config.toml
d_model = 192
n_head = 6
d_mlp = 768
vocab_size = 2774
positions = "learned"
tie_embeddings = true
init_std_qkv = 0.0361
init_std_o = 0.0085
lr = 0.0145
batch_tokens = 65536
seq_len = 1024
z_loss = 1e-05
train_tokens = 254000000
steps = 3876
Each number is 128 + 32 x the weight over its row's rms, rounded and kept within 0 to 255. Layers, rows and columns count from 0. The size above them is the row's rms in percent of the matrix's.

# layer 4 MLP down, 192x768, rms 0.0685, rows 51-155, columns 640-703
size [100 103 104 108  96 100 105  99  99  97 103  96  96 104 103 101  98 106 103  99  98 102 100 107 104 102  98  95 101  99  96 103 102  99  98  94 101  93  99  95  99 100  99 100  99 107  95 102 104 101 103 111  97  99 106 102 106 100  97 102  97  96 100  98 115 100  93 100 100 106 103 101  99 100 103  98  99 103  93 103  99  97 101  98 101 101  95  99 100 101  96 102 103  96 103  96 104 103  99 100  99 102 101  96  96]
[[ 97 126 134 139  98  97 136 167 165 154 122 145 122 117 162 161  66 108 153 157 159 177 111 146 159 132 161 139 164 123 140 163 157 100 145 115  94 113 125 197 130 110  79 136 134 126 135 100  69 114  90 140 111 135 126 109 159 151  72  77  80 119 135  96]
 [133  87 154 141 142 121 162 157  74 164 136 119  98 140 185 104 143 104  73 103 166 126 139 101 135  63 143 133 104 116 121 176 148 123 173 136 131 147  61 106 112 116 112 169 154 108 167 123 210 132 148 217 152 128 118  54 164  89  51  79 128 146 150 189]
 [116 149 166 114 108 108  97 166 128 136 102 120 176 114 140  86 149 112 104 148 159  99 162 124 165 176 123 165 110  69 130 168 119 115 103 119 166 140 121 157 138 132 138 152 157 104 115 187  70 169 200  54 121  95  97 136 111 124  86 115 140  67 165 178]
 [144  98 135  74  83 131 127 204 153  94 123  93 119 156  83 116  88 136 119 135 131 141 122  89 180  73 119 178 113 135 163 167 108 162 124 127 189  97 164  94 122 170 100 117 132  82 117 133 159 138 116 165 171 135 140 131 148 122 109  79 116 162  84  86]
 [175 143 165 113 134  99 167  89 181  99 135 112  99 103 114 105 112 101 153  38 168 136 156 157  83 102 128  72 150 104 128 131 139  49 131 165 138 109 105  97 132 154 151 214 115 159 129  98  51  56  77 151 147  95 106 123 152 187 122 100  63 129 138 142]
 [149 157 164 104 117 144 154 169 149 190 115 112 137  90 107 144 109  73 183 109 125 141 150 171 212 115 137 150 155 164  98  93 134 126 161 166 139 177  82 109 154 139 117  94 157 107 135 119 170 168 144 151 111 176 148 101 133 187 138  55 104  87 218 176]
 [133  98 112 167 161 115 162 152 104  74  97 182  66 132 113  82 179 154 139 134 185 148 164 192 161 102 168 125  92 146 105 112 139 110  80 168  68 120 101 125  93 145 123 110 119 143 119  68 163 125 111 178 178  72 147 150 147 160 160 173  57 146  76 154]
 [127 115  36  71 165 114 195 161 181 159 150 127 112  91  94 158 112 107 130 146 100 136  98 132 121 114  88 122 117 176 142 168 128 126  49  98 159 131 169 202 139 127 111 129 140 160 166 160 143 198 122  99 193 105 112 132  98 116 102 140 187 185 147  30]
 [145  97 103 145  65 143  98 153 134 129 125 128  97 167 160 138 138 141 181 125  96 165  99 137 115  98  77 164  81 111 147 144 129 159  68 161 157 100 167 124  96  86 145 195 121 113  83 192  63 102 100 141 127 132 100 156 136  79 122  70 154 117  83 152]
 [101 146  96 127  76 158 153  93 140 119 129 164 111 153 124 108  87 125 130 102 114 131  66 103 138 186  20 158 149 122  98  78 103 147 131 139  38 194 122 158 146 117 177  67 108 131 130 169 159 117  95 103 114 123 118 115 158 222 155 144 152 165 158 132]
 [139  58 176 126 125 155 135 166 103 114  88  77 113 109  89 146  82 151 101 149 168 155 137 103 169 191 142 123 142  54 122 165 124 182 129 121 120  97 104  89 151 136 146  83 123 120 123 122 169  87 129 175 121 121 137  37 141  79 146  95  79 147  73 161]
 [ 76  68 134 121  84 133 101 121 110 116 132 101 123 118 128 129 125 154 114  76  84  75 115 127 152 121 128  90 104 132  94 141  96 116  84 110 111 122 128 220  87 121 172 148 171 174 105  84  96 103 197  92  86  91 151 125 127  63 118 150 173 138 118  90]
 [130  92 136  92 181 119 106 161 129 181 118 152 149 171 137  98 115 108 166 107 144 101 140 141  90   9 114  56  71  92 171 109 118 137 101 144 127 132  86 143 158 146 166 179 150 139 150 153  96 106  96 157 134 127 120 152 181 174 153 169 158  95 138 128]
 [145 163  98 129 129 142 165 127 154 160  98 140 177 157 146 128  69  90 152 115 148 102 149 154 148   0 173 146 112  93 140 118 146 171 132 177 134  99 113 130 139 111  89 132  85 149  56 130  48 136 152  86 155 167 150 103  79  95 120 105 135  91 132 116]
 [177 103 153 155 107  98 142  90 114 146  76 142 138 137 202 130 123  91  87 148 127 120 120 132 184  73 184  90  45 132 117 123 135  90 124  91 102  94 111  97 107 153 112  89 118 168 156 171 106  94 118 113  65 113 179  69 108 187 164 137 138 128 131 137]
 [158 103 139 132 140  99 135 140  87 138 158 129 104 160 158 143 140 120 119 126 126 150 115  70 112 157 121 111  89 129 118 166 140  85 106 166 100 159 157 158 142 131 162 121 152 100 103  89  93 179 169 143 147 106 105  83 100 120 152 149 123  36 141 111]
 [ 84  60 140 133 114 130 132 190 120  46 113  87 123 111 138  86 117 108 138 117 139 103 153  67 114 129 123 142 123 120  99 124 127 127 116  93 115  54 161 148 117  94 169 169 124 101 120  96 125 125 155  97 113 124 113 138 129  88  84 122 157 148 101 114]
 [115 136 148 157 162 120 142 142 112 147  56 196 158 101 216 141 162 123 113 121  96 111  85 101 130 148 168 168 112 113 144 154 153 169 136 138 126 184 156 100 118 124 140 115 100 128 139 130   0 176 137  81 111 166 132 130 105 102 122 120  88 140  96 122]
 [ 39 133 119 115 136 199 149 128 128  51 167 109 146 123 128 167 122 132 159 169 115 203 112 169 156 169 129 125  88  94 161 134 122 205 140 135 113 162  58 143 113 164 132 118  98 100  74  91 158 129 130 147 185 137  91 137  83  71 181 149  80 104 134 124]
 [150 184  65 134  54 184 128 126 148 131 133 124  96 111  90 135 165  99 168 176 165  89 126 166 119  76 137 147 128 113 120 123 140  63 115 148 184  84 168 114 140 131 113 118 136 135 131 112 152 125 140 145  94 114 125  95 127 117 181 125 194 119 144 120]
 [140 145  62 162 101 129 121 174  88 155 159 126 128 106 147  79 170 101 115 190 112  82 121  80 141 131 128  52 180 135 109  97 115 167 103 193 123  75  68 111 127  85  93 130  74  96 141 138 121 129 114 120  97 108 103 121 147 156 183 115 135 163 139 142]
 [141 164 134 110  90 149 127 135 123 116 154 119  95 131 155  95  59 110 129 135 170  74 149 148 131  96 118 129  85 143 110 132 180 134  91 175 109  76 128 111 125 127 138 171 122 169 143  79 171 117  97 177 175 122 139 135 183 126 144 177  83 117 119  65]
 [117 143  99 141 169 100 122 106 118 115 112 141 159 172  62  94 174 113 142 129 163 116 105  95 105 136  86  95 148 163 178 139 115 142 133 146  73  86 108 157  99 122 138  74 120 142  90 155 135 129 146 145 173 170 115 145 117 146 203 118 123 133 124 154]
 [168 136 140 123  66 144 122  79 118 130  82  75 176 141 200 132 140 139 145 125  72  96 144  86 105  51 112  35 115 133 135 142  90 175 140  82  97 173 109 144 123 102 109 151 135 109 159 147 205  91 141  88 106 178 182 135 135  79  89 157 131 125 151 128]
 [ 83 195 113 112 144 111 117 127 127 140 177  71 155  89 107 156  97 144  78 133 161 154 113 148 202 129  96 154 112 124 166  85 160 130 104 155 147 126 119  69 116 149 177  88  98 114 143 109 142 116 136  99 130 147 108 159 126 131 159 188 169 175 140  94]
 [102 116 132 112  86  96 128 105 144  97  91  95 103 131  90 172 128 131 131 121 156 116 127  97 127  75 106 130 127 102 112 130 118 152 160  91 156 110 121 151 126 154 115 185 138  95  39 103 103 104 160 145 167 136  97 164 104  83  84  91 124  83 116  76]
 [161 137 123 114  73 165 109 146 163  95 160 142 112 129 111 139 127 125  92 163  90 115  84 146 129 161 149 119 144 168 144  82 118  69 157 112 141 139 130 182  72 151  92 140 113  88 108 161 210 121 150  89 197  75  99  91  63 122 103 218 140 121 152 164]
 [180 110 122 178 138  52 204  96 135 154 118 139 107 156 104 123 159 116  56 154 124 123 110 142  89 124 107 107 127 192 130  84 131 105 138 199 113 126 143 125 105 186 146 143 140 171 126 172 157 177 110 159 174 159 148 140 157 124 109 158  98 158 143 180]
 [131 135 141  92 145 143 141 121 106 118 164 187 169 126 165  84  55 129 111 157 186 154 158 130 206 105 112 175 118 185 141 121 146 135 129 100 117 154  59 146 106 128 144  89 144 118 109 151 122 158 132 168 117 139 134  97  88 119 155 145 149  73 105 121]
 [142  97 175 116 126 164 122 147 110  96 117 121  85 109 145 111 143 149 172 103 116 139 158 133  97 125  59  63 128 191 139  47 103 163 121 223 127 172 163 165 103 107 141 151 157 189 120 127 215 151 155 159 110 160 134 128 138 152 131 145 165  98 171  98]
 [148 169  98 102 129 146 154 119 173 141  75 133 156 148 125 133 152 101  81 111 128 137 142 152 122  84 135 106 126 153 131 169 129 116  84 169 190 184 106 100  83 138 105 184 106  48 138  84  76 125 101 119 104 115 121  78 116 107 139 163 139 147 196 127]
 [155 182 153 183 150 164  99 211 120 115 114  82 155 121 104 122 127 210 146 141 131 182 126 138 101 169 107 137 102 108 149  68 106 109 171 108 128 135 115 173 120 102 117 135 167 146 168 122 198 149 160 155 127  94 110 171 160 139  98 117  13 178 103  74]
 [163 115 126 128 193  98 116 179 118 127 115 121 164  74 161 122 121  82 125 151 159 100 108 127 132 128 137  95 111 102 170 103 137 222 139 130 163  85 123 153 156 126 100 145 153 102 131 187  45  97 164 114  99  60 110 138 120  99 151 153  96 128 135 160]
 [182  68 109 117 141 139 138  90 178 111 168 120 142 112 152 136 118 144 145 115 163 105  76 129 149  81 151 142 216 117 102 143  96 113 103  84  74 152 110 126 121 108 154 112 107 135 133 170 124 145 139 134 106  95 116 115 176 155 125 145 110 162 123 187]
 [166 122  87 146 135 102 128  86 121 136 123 135 111 131 116 174 104 107 115 136 130 131 121 146 195 196 131 137  68 118 150 115 143 136 131 113 116  56 123 105  82 156  98 131 135 120 158  99 162 143 111 130  59  67 214  76 131 161 147  57 122 210 176 171]
 [ 86  85 130 102 100  95 108  67 164  77 127 124  70  69 126 158  97 140 137 185 146  86  72 107 102  96 114 106 113 141 154 108 109 110  98 108  53 138 117 117 113 163 164 166 124 182 183 116 158 114 182 159 139 122 128 126 122  89  90 157 111 134 134 157]
 [149 131 110 148  85 109 109 124 189 116 128 187 121 123 115  99 142  96 150 154 169 195 161  95 107 112 107  34  87 157  78 111 121 118  97 116 111  79  69 179 133 127 165  79 117 116 187 135 188 135 107  82 148 125 132 166 158 124 164 166 136 110 146 154]
 [135 155 149 138 111 163 128  73 114 147 105 136 125 177 215 144 169 117 105 149 110 123 142 177 161  65 118 121 160 125 108 153 158 146  59 142 195 114 111 130 127 175 131 142 102 164 121 107  33 137 159  98 103 135 114 146  95 149 106 112  45 121 143 110]
 [131 189  91 128 115 167 174  95 165 142 109 145 104 156 137 114 114 143 154 205 162 103 128 159  72 142 125 135 121 110 161 134 138 193 141 103 129 173 108 121 133 126  97  94  81 147 163 115 150  88  93 121 160 151 140 105 182 142 138 135  95 116 150 150]
 [ 98 124  43 127 119 103 120 113 115 106  96 101  58 157 132 169 123 103 104 121 165 172 169 165 158 157 101 174 104 142 143 114 141 112 133  58 115 105 101 158 110 187  96 224 116  98 108 150 133  88 116  96 119 114 103 114   9  63 149 124 106 151 147 159]
 [116 125 107 113 135 158 154 130 101 153 141 116  56 142 117 165 135 208 143 111  94 151 140 108 157  80 127 124  52 165 131 127 110 116 141 114  90 131 120 129 127 111 117 112 139 119 105 138 113 145 149 160 157 130  99 157  79 148 198 192  89 117 122 107]
 [143 121 135 132 152  77 136 101 119 103 160 135 128 203  99 132 115 107  78 112 116 124 126 161 138 120 148 154 162 152 148 168 166 109  44  72 141 179 174 124 141 190 133 144  85 180 177 136   0 137 171 174 107 134 133 137 111 146  44 209 141 135  88 102]
 [141 132  97 100 115  90 107 129 149  89  97 135 151 170 100 154 163 176 178 125  83 107 169 145 100 133  68 105 165 133 155 187  93 115 115 163  72 159  99 213  89 125 112 146 122 110 152 192 117 159 130 105 108 113 111 104 158  92 123 157  51 100  87 135]
 [121 167 142 113 142 123 150  95 138 167  86 153  96  46 157 148 107 117  75 164 127 168 125 113 153 119 131 190  86  93 161 164 171 170 131 108  98 109 123 117 158 176 117 207 184 127  90 119  75 109 152 128 144 175 138 146 149 173 130  87 150  73 183 146]
 [143  97 151  99 107 100 102  64  97 130 136 141 116 132  94 143  73 125 130 137 149 147 148 100 153 167 110 203 156 153 179 135 101 195  90 119  90 189 187  93 200 154 161 103 124 133 128 179 103 135  41 136 224 155 163 200 120  42 158 182 170 134 104  95]
 [123 111 111 107  92 172 122 140 140 155 102 140 161  92 113 131 157 123 135 114  65 148 143 132 139 158  93 103 205  74  65 123  96 145 109  68 156 158  74 132 116 117 164 144 112  96 168 121 129 154 102  76 125 140 159 140 134 146  92 126 138 139  71 143]
 [133 137 122 106  68 132 156 161 145 132 133 116 137 138  83  53  95  67 123 121 160 109  90  93 157 143  54 130  71  83 128 134 103 126 158 173 136  98 142 115 180 138 124 150 134 140 155 162 110 165  75 114 135 119  92 139 148 126 138 147 194 155 149  13]
 [123 144 133 145 138 157 188 110  77 103 148 107 124 134 100  88 193 142  87 107 136 109 125 134 138 141 166  97  71 130 112 109 122 171  75  87 114 170 101 174 124 109 102 156 196  52 120 139 151 101  91 106 125 109 131 120 163 113  75 102 168 116  89 207]
 [140 180 178 128 128 122 109 150 151  87 138  84  94  92 108 152 110 123 134 151 166 138 136 126 104 177 123 129 134  91 175 137 152 111 143 167 156 154 147 124 159 129 151 147  85 153 113 151  99 161  92  84 106 142 154  91 137 139 100 121 180  98  87 146]
 [145 132 161 137 105 107 154 130 189 167 123  80 149 139  58 151 122  83 160 177 118 154 143 139 102 148 120  73 158 122 152 143 142 107 174 117  68 106  91 154 176 100  99 111 143 152 121 136  92  87 117 176  83 139  79 180 171 162  98 127 154 123 135 115]
 [120 131  98  97 123 138 128  95 203 169  94 134 113  80  92 136  96 119  83 149 141 143 128 108 161 115 176 184 114  74 103 120  93 101 166 116 133 117 104 115  70 103 122  74 107 156 167 166 128 145 108 191 118 106  93 139 133 148 166 187 172 159 112  98]
 [148 143 114 113 147 129 122  93 128  59 114 202 113  98 102 124 172 135 123  93 117 173 155 152  94 105  96  94 177 133 125 122 115  45 118 103  86 145 140 177  97 101 162 132 155 172 159 119 182 119 155 110 132 142 154 127 128 111 105 128 134 133 129 113]
 [181 108 154 158 141 131  72 141 117 118 136 123 108 100 135  60 109 130 127 165 178  69 156 141  87 150 165 116 179  80 146 137 118 176 158 162  81 129  94 109 101 137 132 184 126 152 136 112 166 137 171 102 138 146  99 140 152 100 108 110 108  90 181  49]
 [104 114  84  83 179 132  80  96 124 112 139 108  87  62 158 112 103  70  34 158 145 144 128 114 100 117 138 119 103 143 114  73 118 117 149 144 120  84  64 142 131 100 116 119 184 142 122 152 150 146 107  93  82 133 150 111 111 161 152 122 139 129 143 175]
 [ 89 151 164 150 141 105 134 153  74 210 122 110 155  98 124 115 138  91 106 122 155 157 115 134 102 124 118 135  99 139 137 121 142 155 123 118 160 126 140  99 159 142 112 107 191 145 152 154  80  95 145  89 106 108 107 115 155 157 152 101 101 161 130 156]
 [ 85 112 143 121  91 170 113 117 154 147 117  96  88 139 124 129 134 135 133 120 107 153 126 126 151 127 141 157 110 106 135 171 117 119 174 160  86 110 125 114 147 149 129 116 177 145 156 192 100 114  97 140 120 155 117 169 154 137 134 140 109 131 143  66]
 [ 94 175  63 156 108 104 100  66 100  89 113 108 115  75 150 152 134 123 121 148 142 152 140 111 100 125 108  95 145 111 109 134 124  74 146 130 108 147 127  55 134 162 126  39 135 108 197 138  84 162 109 170 119 137 119  64  92  56 149 106 153 184  94 108]
 [158  97  94 195 158 137 126 187 163 111 131 136 188 119  98 120 141 144  86 152  78 108  80 135 141 150 141 167 117  64 113  86 147 155 144 139 122 122 154 151  85 128 110 195  78 126 140 129 144 145  77  57 153 152 146 140 154  92 129 113  88 137 153 204]
 [135 113  67 163 126 162 138 144 112 138 152 143  76 106 110  89 125 128 170 140 121 134 107 158 137  99 104 117  92 125 140 180 131 143  91 151 155 149 133 129 104  93 106 130 152 109  88 142 216 125 108 166 104 129  91  93 113 161 206 117 128 150 110  64]
 [109  96 126 125  83 165 144 111 134 159 116 165 160  76 113 164 154 136 125 118  87 108 151 120 138  79  81 107 129 123 119 175 120 100  90  98 152 137 107 112 129 158  85 110 152 158 131  84 146  94 144 102  68 140 137 135 183 145 125 146 129 131 117 138]
 [ 79 119 113 163 136  91 124  48 114 119  93 157 186 117 101 131  70 137 159  83 143  76 118 118  74  88 102 110 118 125  84 144 123 112  72  74 114  91 105 103 135 118 154 134 119  92 103 118  37  84 155 136 152 151 155  78 148 122 153 162 102 148 138  46]
 [101 148 132 118 184 130 114 141 142 209  69 108 123 155 136 166 132 128 110 156 144  65 142 163 185 164 116  97  80 122 160 124 154 135 165 167 156  96 118 136 135 113 106 124 100  77 102 103  80 109 132  52  79 146  97 124 116 141 112  92 124 147  95 133]
 [100 172 104 110  62  99 149 118  76 161 137 157 137 121 116 162 154 125 153 138  90 132 106  94 141 113 144  83 133 157 173 130 140 166 156 130 148 134 130 126 135 114 114 112 132  81 134 162 123 207 107 136 140 113 131 121 129  85  90  92  95 145  89 148]
 [148 144 117 118 184  89 139 115 143 156 129 146 135 188 124 136 105 166 180 130 122 162 173 111 100 148 127 108  69 109 140 108 143  80 115 157 139 159 117 179 131  97 151 128  90 153 175 123 110 142 132 178 103  83  94  99 148 236 103 156 147 105 112 177]
 [109 116 100 101 171  86  80 167 125 166 121 127 124  73 155 142 105 137 141  85 122 139 117 138 124 128 150  96 137  82 113 135 129 116  57 124 125 157  97 165 239 156 192 139 138 108 107 141 138 142 123  38 119 133  95 179 148 120 138 189 126  87 168 149]
 [115 133 145 172 152  98 126 100 106 134 120 125 146 163 108 122 163  76 147 138  87 138  93 154  94 103 142  44 208 150 110  54 146 107 148 113 119  51 147 112 176 132  83  48 123  76  97 167 108  97 167  74 115 133 138 104  95 139 133 132 133 129 106 146]
 [195 156 124 129 114  95  76 161 129  99 132  82 146 120 127 109 137 162  85  77  82 130 107 116 139 159 138  96 134 131 130 155 107 109 135 176 104 119  52 150 155 135 120 133 113 107 164 134 120 123 113  96  63 161 100  84 106  18 154 100 149 180  92 135]
 [138 124 108  92 129  94 172 122 137 133 171 123  78  92 162 152  72 131 163 162 107 127  78 139 116 148 131 130  94  89  83 130 145  98 135 145 140 141 162 143 104 161 124 170 136 145 107 164  90  81  93 136 181 127  89 131 122 164  92 160 128 102 165  90]
 [ 94  72 126 114 124 148 136 148 134 147 137 136 230 149 148 142  95 203  94 134 111 130 125 110  93 113 173 119 161  57 163 144 111 151  65  91  76 151 171 108 141 130  94 118 106 200  94 145 127 103 143 103 101  90  89 155 149 129  69 108 127 155 112 174]
 [104 126 176 166 140 182 187 157  86  65 142 154 105 130 155 128 124 145 132  65 146  99  96 123 119 170  87 157 120 133 128 139 127 140 109 132 152 135 149  91 140 193 187 207 112 147  66 135 174 122  87  91 145 161 184 171 105  88 134 172 165 118 140  65]
 [101 111  95  86  77 138 108 167 178 149 151 114 100 115  93 128 146 113 170 105 144 122 121 133 109 106  88 119 123 122 139 127 123  98 163 165  93  70 165 145  60  79 117  97 179 118 146 133 102 139 138 157 119 169 133 110 121  61 169 163  40 185 131 152]
 [ 75 135 122 140  70 116  76 119 133 160  95 141 189  53 157 160 168 140 112 126 101 154 125 138 170 106 128 110 133 173 138 163 138 113 126 153 157 109 154 159 103 155  86  99 138 124  94  63  45 138 130  99 134 185 189 143  83  93 108 103 144 167 191  81]
 [ 75 157  99 115 114 111  86 109 141 187 143  97 161 124 140 179  99  88 147 114 112 134  81 130 130 100 154 106  99 107 182 121 139 112 193 128 127  64 162 160  91 116 109 132 148 117 147 136  39 130 171 131 152 158 120 169 148 117  83 116 170 169 176  67]
 [138  91 155 149 191 127 150 141 124 175 120 174 160 167 194 106 122 187 164 102 108  93 117 152 115  42 141 174 155 125 143 202 124 128 137  92 142 171 160 164 174 152 137 128 110 154 165 122 179 171 100 121 115 108 117 127  89 131 144 148 170  83 141  10]
 [141 175 111 171 137 135 146 124  98 137 129 110 123 117 151 118  88  94 129  84 168  82 129 185 129 154  51 118 103 150 140 152 135 112  46 112 142 193 141 109 112 138 177  79 104 162  51 120 160 140  98 135  83 153 144 148 174  89 159 188 107 160 180 100]
 [109 117 125 127 125 144 162 141  61 167  72 132 175 150 111 131 108 132 164 123  84 111 167  96 169 207 128 149  76  97 114  98 143 115 107 107 145 174 146 162 118 113 124 106  91  68  86 143  74 118 126  96 142 132 126 109  89 133 137  81 137 149 105 148]
 [184  87 204 150 177 121 145 184  95 110 146 149 160 106  95  98 160  98 106 167 107 105 131 118 146 122 126 125 174 176 170 183 106  91  89  93 140 139  98 149 170 101 177 107  95 139 126 143 175  94  86 106 158 153 146 151 110 197  68 110 126  98 143 157]
 [134 155 142 169 150 117 119 114  68 120 168 115  94 133 109 135  87 211 108 116 148 155 165 148 117  70 130 101 105 112  71 100 137  96 155 136 150 165 165  89 165 177 140  84 239 138 204  86  61 108 148 122  67 126 105 149 106 133 120  90 113 152 129  42]
 [108 118 116 117  74 184  91 190 118  87 143 143  83 182 164 138 111 166 122 193 132 163 131 164 120 201 161 158  93 160 135 127 130 184 109 144 143 171 126  93 116  93 136 153 146 157 147 132 115 136 158 113 158 128  67 150 136 137 151 110 142 148 144 125]
 [160 101 129 186 140 124 108  98 122 195 135 166 114 134 110 178  74  26 131 136 146  86 115  78 154 177 162 106 131  78 107 115 138 123 161 181 132 103 173 137 196 107 137  93 160  72 128 167 106  95 143  93 109 151 122 109 111 168 103 133 149 110 140 162]
 [163 149 102 100 156 175 121 154 176 126 168 185  89 107 120  86 151  96 146 132 102 147 171 125 135 127 120 147 164 116 170 132 124 141  69 127 174 132 102 156  88 124 118 124 121 159 115 125 255 153 116 130 219 131 122 137 175 104 153 144  87 167 121 127]
 [115 126 116 101 143 153 105 131 151 154 131 115  89  84 204 139 187  75  91 140 107 181 151 101 128  99 117  61 106 115 142 181 154  92 152  90 170 134 148 126  52  97 115 150 143 143 162 113 111 153 174 175 140 122 102 139  94 121  97 153 116 127  88 186]
 [129 112  73  92  55 104 136  95 132 104 160 168 135 105 106 111  78 113 115 137 117 149 145 151 123 116 108  91  67 206 166 112  74 135 159 130  80 149 111 132  67  79 153  83  95  97 108 107 167 118 143 149 115  93 159 177 146 158 143 169 135  61 120 132]
 [153 136 241  91 177 107 121 175  53 130 178  98 122 154 141  95 151 169 143 128  73  97 114 154 111 134 185 222  95 128 112 117  75 126 146  97 126 166 168 145 177 129 124 165 133 177 104  79 198 144 173 194 162  76 155 116 163  82 107 131 106 138 105 166]
 [127 168 141 130  89 156 105 139  49 131 131 117 115 125 146 151 165 124 128 128 135 146  94  99 107 188  96  96 141  82 124 141  84 152 149 193 123 147 138 181 162  91 121 127 181  50 113 109 107 159 114 161  86 119 125 140 128 118 143 134 191 118 108 169]
 [ 92 164 155 118  93 123 119 161 143 139 128 164 145 109 167 149 207 145 104 130 105 146 123 105 106 166 187 122  94 158 152 128 109 117 146 154 142 110 120 126  75 177 103  92 196 139  81  97 155  21 127  61  90 128 132 142 114 129 196 141 148 103 144 102]
 [188  74 165 157 184 157 181  77 118 120 119  88 162 144  76  96 194 171 183 163 158 162 181 124 100  82 142 136 185 140 133 140 122 182 141 208 147 166 119 119 134 141 130 174 110 130 124 132 166 101 141 173 150 161 138 133 133  73 144 103 101 115 137 185]
 [161 119 181 135  96  92  86  96 117 149 112 135 104 127 133 112 102 148 130 130 122 137 126 127 135 175 147 106 149 165  93  86  96 101 152  85 148 130 157 147 212 107 123 111 101 192 168 137  32 106 144 144 123 130 109 142 133 193 115 148  87  84 110 120]
 [126 161 151 108 151 149 169  65  97 145 116 192 120 112 115 151 170  95 196 133 123 129 129 152 170 105 153 148 133 105 129 149 131 133 186 117 123 145 149 149 168 121  95 115 163 100 142 145 145 143  61 161 150 103 128 136  86 116 139 113 140 136 170 152]
 [104 110 182 157 147  77  91 117 106 135 131 109 175  86 138 140 129 155 126 137 149  84  88 113 124 131 117 176  40 142 129 131  89 120 146 119 117 121 162 138 174 165 117 112 170 136  91 143  13 147 146 133 119 109 124 122  97 124  90 106 169 181 154 133]
 [189 144 134 184 121  85 172 102 139 150 127  90 185 157 107 103 140 180 111 110 119 123 149 175  88 117 103 146 140 164 112 124 128  90 106 115 120 118 143 130 109 128 162 164 116 105 172 111 120 202 119 241 130 144 152 106 144  95 151  94 137 143  84 135]
 [117 132 174  75 142  81  95  86 115 101  95 111 150 126 164 157 133 141 111 116  57 109 122 121 113 175  67 130 140 150 131  84  90 110 144  97 153 119  77 176 136  93 112  95 133 134 119  97 174 110 139  50 106 185 168 139 108 150 128  87 148 137 144 154]
 [103 127 107 138 151 100 167 118  85 103 143 108 131  77  92 185 159 133 152 141  71 143 136 102 135 105 181 137 124 131 135 113 163 139 114  85 148 161  90 126 150 164 106  83 148 129 142 115 138 199 116 108 147 105 137 145 129 118  80 175 110  97 144 159]
 [140 186 147 133 134 131 125  94 162  88 143 116  58 172 111 146 185 200 161  74 189 118 152 150  90 170 152 121 141 143 169 144 167 144 133 120 125 161  48  87 164 108 133 192 152 122 137  94 139 126 148 111 156 127 153 139 183 127  61 100 136 160 190 128]
 [ 91 177 118 106 146  89 103  92 115 162 147 128  80 112 115 137 145 114 163 129 102  93  86 108 135 122 211 192 149 134  62 115 120 136 115  94 109 144 114 100 153 133 123 131 113 108 119 133 135 176 140 145 135 136  91 112  92 100  83 178 217 132 145 181]
 [158 198  82 123 130 157 177  84 149 127 132 136 108 133 115 125 152  62 143 150 156 106 193 146 148  73 104 116  90  90 194 179 105 128 116 162 163 126 106  84 157  75 110 109 144  90 125 169  64 115 112 121 163  80 117 132 142 150 204 135 183 118 126 158]
 [ 93 148  88 112 130 112 147 148  82 109 105 112 165  85 121 132 120 137  43  74 160 120 108  78 134  82 116 106 165 178 141 110 122  72 125 140 152 109 150 134  94  77  83  79 145  62 122 181   0 147 147  83  96  97 163 141 109  96 170  73 131 143  56 132]
 [139 102 233 121 127 165 168  79 127 124 146  78 118 148 149 135  74 167 133  91 198  61 161 189 135 149  85 118 115 154 102 104 112 160 106 145  94 180  98 148 160 100 167 157 127 181 157 138 133 120 126 143 126 175 153 145  88 123  86 226 126 123 195 173]
 [174 135 141 135 155 159 145  99 139 166  94 132 107 157 130 145 105 101 116  76 102  89 144  87 139 180 124  79  97  75  55  95 134  84 114 140 150 125 161  97 177 158 140 163 147 144  75 103 141  99 128 131 124  89 197 141 135  86 151 145  77  95 162 124]
 [140 137 170 119 136 125 153 187 135 113  93 127 111 118 170 124 141  95 101 139  87 168 150 122 141 171 123 110 160 115 143 130 131 139 138 184 132 145  38 124 120  99  72 138 150  84  92 155  72 139 158 106 150 117 137 151 103 127  96  59 118 113 149  86]
 [165 115 167 152 111 129 176 108 159 135 163 158 158 108 126  67 131 125 103 116 107 154 137 143 122 119 156 124 128 175 149 103 150  94 136  82  71 144 135 141 176 146 135 159  99 195 143 128 173  89 119 141 181 150  80  63 153 194 168 110 137 152  76  87]
 [ 94 120 141 128 135 104 103 105 135  83 102 126 109  90 150 162 150 114 115 144  80 142 136 155 123 155 143 130 196 121 199  92 115 135 108 178 107 109 138  88 134 210  92  91 112 142 123 163 130 106 117 165 114  92  74 136  75 125 124 135  86 154 138  62]
 [197 154 159 144 186 145  68  46 119 114 148  88 163 123 187 119 152 123 131 120  86  53 145 172  73 131 132 117 126 162 131  65 123 120 117 146  68 130 118 175 166  93 140 152 149 127 117  91 153  83  75 169 144 114 133 155 136 100  85  90  83 164 125 191]
 [163 135 113 114 118 124 105 146 161 156 104 126 155 153 121 147 214 162 112 101 142 130 133 190 151 142 103  84 174 138 133 135 149 177 166 160 179  97  89  77 152 123 120 124  83 147 137 150 100 138 142 106 169 119 136 157 136 142 157  85 106 149 108 144]
 [149 134 149  98 163 164 132 110 141 130 116 113 110 150 145  83 140 131 132 115 111  70 123 132  97 137 132 175 199 122 112 123 118 139 137 118 150 171 136 124  99 140  60  93  64 183 165 114 114  65 153 187 156 122 120 159 114 164  83  95  99  80 162 152]]